Weights of a small GPT-style language model, trained from scratch on English Wikipedia.
Size: 15 layers, width 64, 4 heads of 32, MLP 256 GELU, vocabulary 4096, 1.26M parameters.
Each number is 500 + 50 x the weight over its row's rms, rounded and kept within 0 to 999. Layers, rows and columns count from 0. Numbers have three digits each. The size before them is the row's rms in percent of the matrix's.

# layer 9 attention query, 128x64, rms 0.061, rows 109-127, columns 0-63
133:430490556448497488483454496471521540567517548516448477488418502572486559559471540523605442487368531511457588425552510514584513473505486571510527502512487378465465478500500598515489508458552385
122:548507555538501426461511451472508384435516407535511503571557499426544484557447574454482523541495513447421554490392499540460442561628500498524489475496545487479548432542542511448489606480547470
131:513431511498515528518484520485510525430538573587459588578503483508584501487475558442532579532410425554513501451555551577487380487422550488447440456458499456557536393481540425457463505494472503
127:587497621491551484471431531496539446499482448524503448564474486511466502521479438514507442511396435574483420500545436479495586452525476509501467563571410609528507451514543543589579482444459460
123:519539530557487631502512540502486512461514513504502437448519523410440506622423496406508470509541526481415533465432496470590459542583524561430487536583521497545520467505528458389494558512425469
139:434479547525518528539488464447431543430524478450564435531517457515447592535499425531454603454531515447557418460518533541473427410543501545585459502555447474507538473514470574580467473569405541
149:420551443550512444557531526545574483548477453532521467576492435468464490551449496434568453491457508479566559436475551532474442452412461466582524589542464479581512510605425484474594474468441522
134:575473525529481503502611527519425406514511522585482443475426410526567473572506498477621491480514391559488475530540495550453603479462533560540452454456451535481494419523455496518474585480507523
137:545406428493542525540494542461479493499454509559451517430500538505503541572474447542483460478466484539514566476440539552536503486471544487437472385405498484407583529636549492550563514594422522
138:517445522476507435470553462579475508504513511471568561517471574465588498474501510463513442442525459461530514472432527483541547551376474556508542534593495395412638462550421493514539555480481449
139:463538475475541482527559510525429565510539468471442539543562457481561528441457481593447434482433466566525545522488515475514452511563491610464552416508473568537497413545462455592397491393536538
141:529555558476510507593497427496587479474531543504476486500503520502438492535451512493427575406483437422472577498453443462377450539470599477489603492546409510495486544468460501533545517498615523
143:584462556500431523547415491581482582430429542457544539505548438485550429533584477602459468451518460541476562470425438533523480512510576569573511526465491542446522467536506529431533404459494471
143:506445414545451464526422508449467492522584520497488573519505525476561456496445395495539485513467525356517520506523519531493546556540478404556542481608509536477516424413545576569464582497455514
135:470420433577563559562442438521419443497420492495499483577466573511498439502483526569499560473499554492664517435537530479531503509528531525548525492452481575549537498476448456446496542389488450
130:576496472543600422465527581498555425468463543490436420593478440562493480627498460486477465496487492463538459519429552494573452539412437532486523532477448476458474485444506546503496443536592575
140:494547410460452500452544481430474572527519531502508523495581389478526506546492539453494463449561454525578424480439395512461465540614520537466550525458510476586482507518506591519525521551473370
138:432558588549530508506458512514506487495502436516460497454573495476496480461549510528506456562438443532413450479569508542526410627427508502547420495408537507553587476452541624456490531466450549
143:524588447513523550528468387501472472380520540506504426511489547500532464604459536480496511502458538424517385604519536512554460456455493438516514491493621555402475523554468529519503473454507436
# layer 9 attention key, 128x64, rms 0.0613, rows 109-127, columns 0-63
120:479495537532506517466452512496526562558538550456456497538489481603452403476510528434551490402593606459440464510541538575501460413516487560525459512553475493476564476439472592523444394541549557
109:564474474452450544491498545509574491463522517535494541453568517472493599539399463498547495523531497452582435424487490412462417509505499489446441392509581493489544550612523436562537467409551535
126:551546505572496536488474531461568512454448549479528510389592519474534481536443535542494562455409484487518436539534589492452455505507620500521509494521479372547432410437531521556458460443547445
126:506435450445511481509491519487510535581490408500580493534558425580503444541461487444512527495459484494451409413486525492525574394519485637401503495487488526513535498469548521442589571463536579
117:404519554447500443413531486504543494519528621486550478492567446531489664552462468568497536461511542487426545549445460437508436495492482505508442480548517517538518490495412432479557524407452550
144:544470479578518520452526527414523516432558548522565551571551509487515463448526436543413662528463458452537476476473482554488510501458460469421479483444440489521524525462377536523534530583560437
142:564519582478450464480440484513461503594565467515579451511551544503455498469509483465575556465474489452507390515467455538545456554404563623529510489464496491512428583507407449569526516528416541
122:479523456514479579532541473485529457520551459545610567457542499602530508467500529402560446497404430524466542455448620513461581485517522549457410530585492407494463497516491504433447516533453514
140:576473483464546499487500494456476476493340531499493469495553589550509594509466598511528440489529407419487477608475565522504510519532467479566464494457529465528531414471442522451535442614509537
135:490520508468515545565450553522522478460590510407546566442449449424520550449514499486575385438512447520541445519490535539529532483486407550594554436569482459547531557474419418480550464558543498
141:577478455524505472549576433484551574495594350502399437552555534484509491485535591564511531560491492543544486535458479515484525460467517500457527426600457434444469429496487526493546412463512480
142:453548591507619526573513561435574475510559499428515468501557510531492440510496517427592464488558505417487540444599426476489476584458475497437547473397550530449508487468444494482516497419509443
145:490434551524473436491474528437531536466529519486574478465495547404472504449378550494575489517502507524523544547433576411459571446399443476493547534504527624485570488468566473510488483533594444
140:487556524542488473550471547559475481538461501558537625468495474496492479481433496487533498493515472461519463444508409489617546444607447375453482446556436437461445471606493515534584525550529461
136:535431607538529429545481498460454517602442514570419572538508543436363514477446471569509492426464580488489484471503616529492500545524530561498523441566455457492502507489464451434543511492515438
134:555575470540525528432461463454488554513565517473547463557418526477490527593489569544564449445542369423515417424457516462502495565465493519432503629495478475490498508528524556452447580472540527
145:499569495497462503426487504475401457418498552503512501532619460526450492481447498530555475595483618565560542525386412538459500547445392552509446489555508477486499503522512582489500479428540515
140:542482474653469433504555477488512511506407580399467542439526487465578558544458427508534541584450501520450468470536530496495467498505511523421511582443432519444536535535555464530532394482470560
136:514523462514519506538510514499525589516566606531450520536491514473488429521487476501470508506509475499424435595474550408623451555500426524541422450470447509520526468641465484459387571471488458
# layer 9 attention value, 128x64, rms 0.0605, rows 96-126, columns 0-63
124:356452525512509544447495573471454598465514560473411521477449490480507470525486504508577534542386556561505376477508567508445475534514445498463546433481509513468491424533502471580468514531446586
144:436498484480508449527611436571490625507503544565498459498516525453477519429482508387478557521542497525535436467447539442540515541579558464469477466445511523470456463383460498477595524507598562
139:478449442488395523487548458484491418483525470478565500522594627467594493493490513553534528455492561448463485410626508516587507541467445484530491530547429563545508422464553548483521450463465457
138:524426518467478487492534434553463485492569557437495500562429552523497618486432486502589505505457493479437498539625451447468594466433467495462464466484519512472353479500517505570564551520571470
125:579535576484412564482515458414467537592470544486490552523514525506599477470419387507457487485555474589500489502517446459470526450515548601507571468435600433432508448444541495479525515531465490
138:569523468439509472477581557444408532526532526460479429402513498406524472556536569534593519457489586522570541490519413550495471475539584497412446476563486558500499495507476402460440500579499492
125:555511535512487572445489453517631494547532504423504507494548530494433435456469569568478528528611524493423469495462452506477595512527466468427559600487465440513436507543493479387440480570454533
133:524589404510526538473481619480496453545463446538578472563497501472435505394437489545516513525550558467453460521510557458537591513484533504477510386445557538563449584440482497563431433488518513
134:522533451442514475431417539516542523472431479543426471377553518586420473521460462506565518449486486529475573447447501507606462529447542541533627495509471491489396524515566525457478470540572474
137:471469516438528483496612488460515480525555551525412540439521477512474458476482487501452530510505413549475473473429429508605572549498591503463486514680480500537550584459508479557418517549479513
129:552374551481531487483494493559485521486520410433558479541547460468584426533418470388504507460550519515469489556401498527507515579585547463478483496430510499514463549532626561494515436511501437
131:486477495530405440537489432482540500619563543527505389488555374507541572465589475621518529467446496409442486517483537522498479534517432478515462476514536519433482509444552527503486543544590515
132:539508506461535582523467586474551436549448535505504484500531461438492581494530479502452498459451452644586470516571486462585548519498474453503464460451438516472478574465463563427477370444547558
129:541565597551474516559537455618432468385502467502506465505409503510495479528448552586494476443477521543398510487542533429554467478450536518418498487475484420550557568536515548496532439560570535
136:449503560485499504501495552544472553526542491513469405480611586415449542462479377464514452569476439527487462517549457453471413513502500471555464531563482475586480471446588593444456502580550522
137:543524417538536529455471560485498465400536507543441360583470542461409582558502454447485599507471482450500485474522476521451560486498524459580468534563502552378569530446504500524547479524459489
139:465563606523578549467571511495494497467489382534533487477461504494513595346482454504526545526467465439496447483471526605592515498502512543564490473501560530419484477580514463467417536476551486
122:450502494662469470421546530342487467508516455459474529477468423488462513526590485461532459539515518514514480543580526432539476549532543514525472449550462550512404508498519406478557477576528455
130:487528540531375553582499544506564444494465501501412506569542508510554497524541565497483461548496518527424569455397529406565466528502432578488442437437510502497523456441539468548559532583424450
129:566447461546520446411472546601509404538564517462592488547514513483464495495578464514560455519510531559509506493463529397537510485415615443505495416483504467444560388565544526511503537497476547
128:502537539474474548501556560548449494567550505526439489516504422477475485494505428549481437559557422465559504473481593605528457401488529454407491576445499524558508420502544464488607468471515392
133:506483481502428459445506429546477439520530486487506426574452448575519495458454530497583513504531462493535504486467550456424457491618517485487712480505455497581536468546417478502468501549535513
135:536501544497404552528603420484446525492473479465525475449496495422389488510604409393549599493508534494523505489478557449475518459529429440488555503506495417564518558579543532573493512464498532
142:471472422518483618522393421484487494508527521438523445512518621572493403459480501522555487583528520499567450510435548493537434456547533447454491537539591513453536627477494456491546505469486505
134:460558469562584532573514437528495468576454588488479477561578565484502381560456467513543469471479481574423513423387486537421537483535486512553422467499509594526441482500490477568469449524521502
134:457509517518601573496501490596428511510469474364498430465507487462520541515572468454416585483552462490599523521492500428520565456494438580496486493496383509531529512473499414544526566557547494
113:465504494463495469577504490491438494405450491436405452485614397453479467518488484527525511534430495500552502468594501461579527502605596552574500595555576460491532499476489558522508582456478511
134:505398442565440595500505473461385497550533523493555554498545479474458568489430582447434548446629473550460549461536478613532468548413508479457537494547548481509488501472494428467461484491524487
130:568434536502466452483439603501447504472509439510467552450499515551471540480557453542553501596519478441414504542537524549461541526546474456455474457494466514475597488414527425463413614408519578
134:560439475543543454573544510486590449524458529506431463549427464512569480577365443432515516543453583470608556534486489518520460437436423508535512508516520465564479501425522470449463563546490548
145:494535548436563529508530426358487448494559454466489587561486454461488445460436539537495462505541532473521576470479568494502411499456532472595459510467408499536481501536619510549566493522521602
# layer 9 attention output (transposed), 128x64, rms 0.0755, rows 96-126, columns 0-63
121:537510571493484453474462493401482480523561497544364520515514441494458510581520571549530516487559492553523402520385504511522472425436501567522589590438509524558450499519511563491525441411452511
137:452477549554538459523532417446482495497509577590456544539494584502516490550445423511472507508476460440471512467491477542596514558567475506504428542458437514563474476644497561483502356481460438
130:538458543431491508530473537442464465494554598415558536424449485514412602454411484505474480497466485487546534568554540520475537468484421544524530451554554527459585545503426463455560465599535419
136:506500517493534453569463566471575480600537532600473437481462452384470447461527557421507528502514420410534463426514550538545504546458463543460548508472503538441515526570430415511597473548460516
129:489419469569514502459565438531526548487455494515566521463587445505533551471505452566397672590487475495517524434427548499519521412399501404487515479492469497501467533517454486568522534503501495
136:445563531475496511519420515524464475386516535581462488498502541530520481556458533521424438485537518531540607516478432422525502467465483509473519363489560450609559464499392575492522584509491533
127:531457454502441553565524620434455573435485448538561431421505522510604497407428519545486449527546512506529515427517481496460514517464572394508491522520589546472449483466537571508493452526562428
128:510506490403461525581475447549503569548459430473439403494444482504526470511496537465396484543438540560485472444516582604456521501590483435487443521573529445549445536553566551427527514552521449
135:514528548464468406479436500494578507455540463510469575480549561446594466544426445517492467566427615526476499496621554482448455474503529517355471521499491514452485554448535489596474536479505497
129:453517549522493515472573520518519517478419557507492530503443456467512540483472459524478418567446627537492619481449502516620439555586567491431533521427523455496484453406468526486551500401526466
120:530560483547475507541522476515544412537392557589551625543577561509384457487441516444431488517432445530542442462471470553485525489511596441462492469502504546437448497498491542486431479561540473
128:447557551443531458546502507600453517540490458547487449510494478474493593495424512434483559474611570449458449645512458508591480500475513501463475485558532551427540522546470425486415476481415491
135:506590514450531460421567465550462451438518507422345435502489517595508483461444440489393534550497429528473549446544594446511548543504555494507482536597471524465530516509547499489531495518565530
118:446487487460478517493548495374585560533426567470522403441458556538537472551548501465498584456468491421489485550586554466445454577548537489464542513459463517544448477480417537494446516612494561
132:432516419593497445390513516497588478463535530536461431460562395539515606507355534502519470517439538547526499522494429509480536563518468541485502524547404489459523547566519532547502442520481470
140:494522470532486582523485534539458461422497417411462548534440383491468387582497454466516555478494496520602509462537436448560470464590472539453461537492477528449527529600531511509574495563563537
135:513474394590508445509511433572522515638475443471372551495454562401518487557422511425527502453601534485526505514501528514518481498501465491518520569427505444538534501425482550518500458558548470
120:370473421412507512528518460473433527558501500512404489578528502464387445435472490609513516549537555520426509550484461521464539501484565592426513468549507491456570460539497551508579528494543471
124:503406434392480471455546501507575499452490517485596502485479493510462497585556499505457508624505438459431553638516483582458516448495545536529479560472559558487432482518480415492532476455454553
129:506558484443517536536455505482441427542550464539484466400592551520491453487473543507532528555411485420469422511496402523553550490551485415487610569500535392519484518446503482542583500593510523
130:495499470523448465468541516531526503535548444554537511542548453503529474453550488463456646481440481484425494550429474487479574497543475641529393541509509476545548433421415553503454518551517402
132:481438562511461556565432532498495492471557519514490530523576520548530409405484524547527534498549574509530399603564550524495424555535507426535453466454425485526371478496398473505455516524470460
125:521524481586567448462492474340519584497451448502498575486502433586476407519439591561552507495498500475455414507543547578567538531513492493507504403475530490510554466545454487439472560480511449
136:477553528437447471454488439465390492427483509521583520447515481433459432460557542456519478531527569542540573523492493509496532548518377481601522527444535570476423543527563569525409513556548438
129:522470520467511465532508449575446515401495522555648474486601408549496471521495538414501412463464509519492534477492536530514458542397541562474456579515531486574428555484507528438549420497463548
137:535509385578547512453470505471501582492586509580483488588424523625435378479535443489506514533572532492484526508472409494512510461515429497448476554485486564466523541466462546393514534462517487
107:519435526419545498372495430452526441466426458515456576582525456520541577529490398395494501523541552552568511499524413545511460612488436526487518479508554528531568507510445437522522507480541508
137:482485452563536442629490563469513439420556520484478515492487437413433473496566491547463519482477543465491617474455615511471541535537543392513550414568539535499511468481468589476460503510492436
126:504490531525524517505572452514474474523529451525381519499403494499563517499531614503515527504517553534564476528523383490442596470540541427550550503496559439382529445466449456539520453494376498
134:477566533416504533491469540571551507449563455437585495557428456518465474529498519465506471498536453488446490424462441602468506532455559487535521442383391586523497577458486509597570508458525528
138:584515476431558485518489439442566500518506567367598459485586508452527560415529561437541493531576493503473500533434467523505562425507578545451421454516426428505518490471465553488495514538557455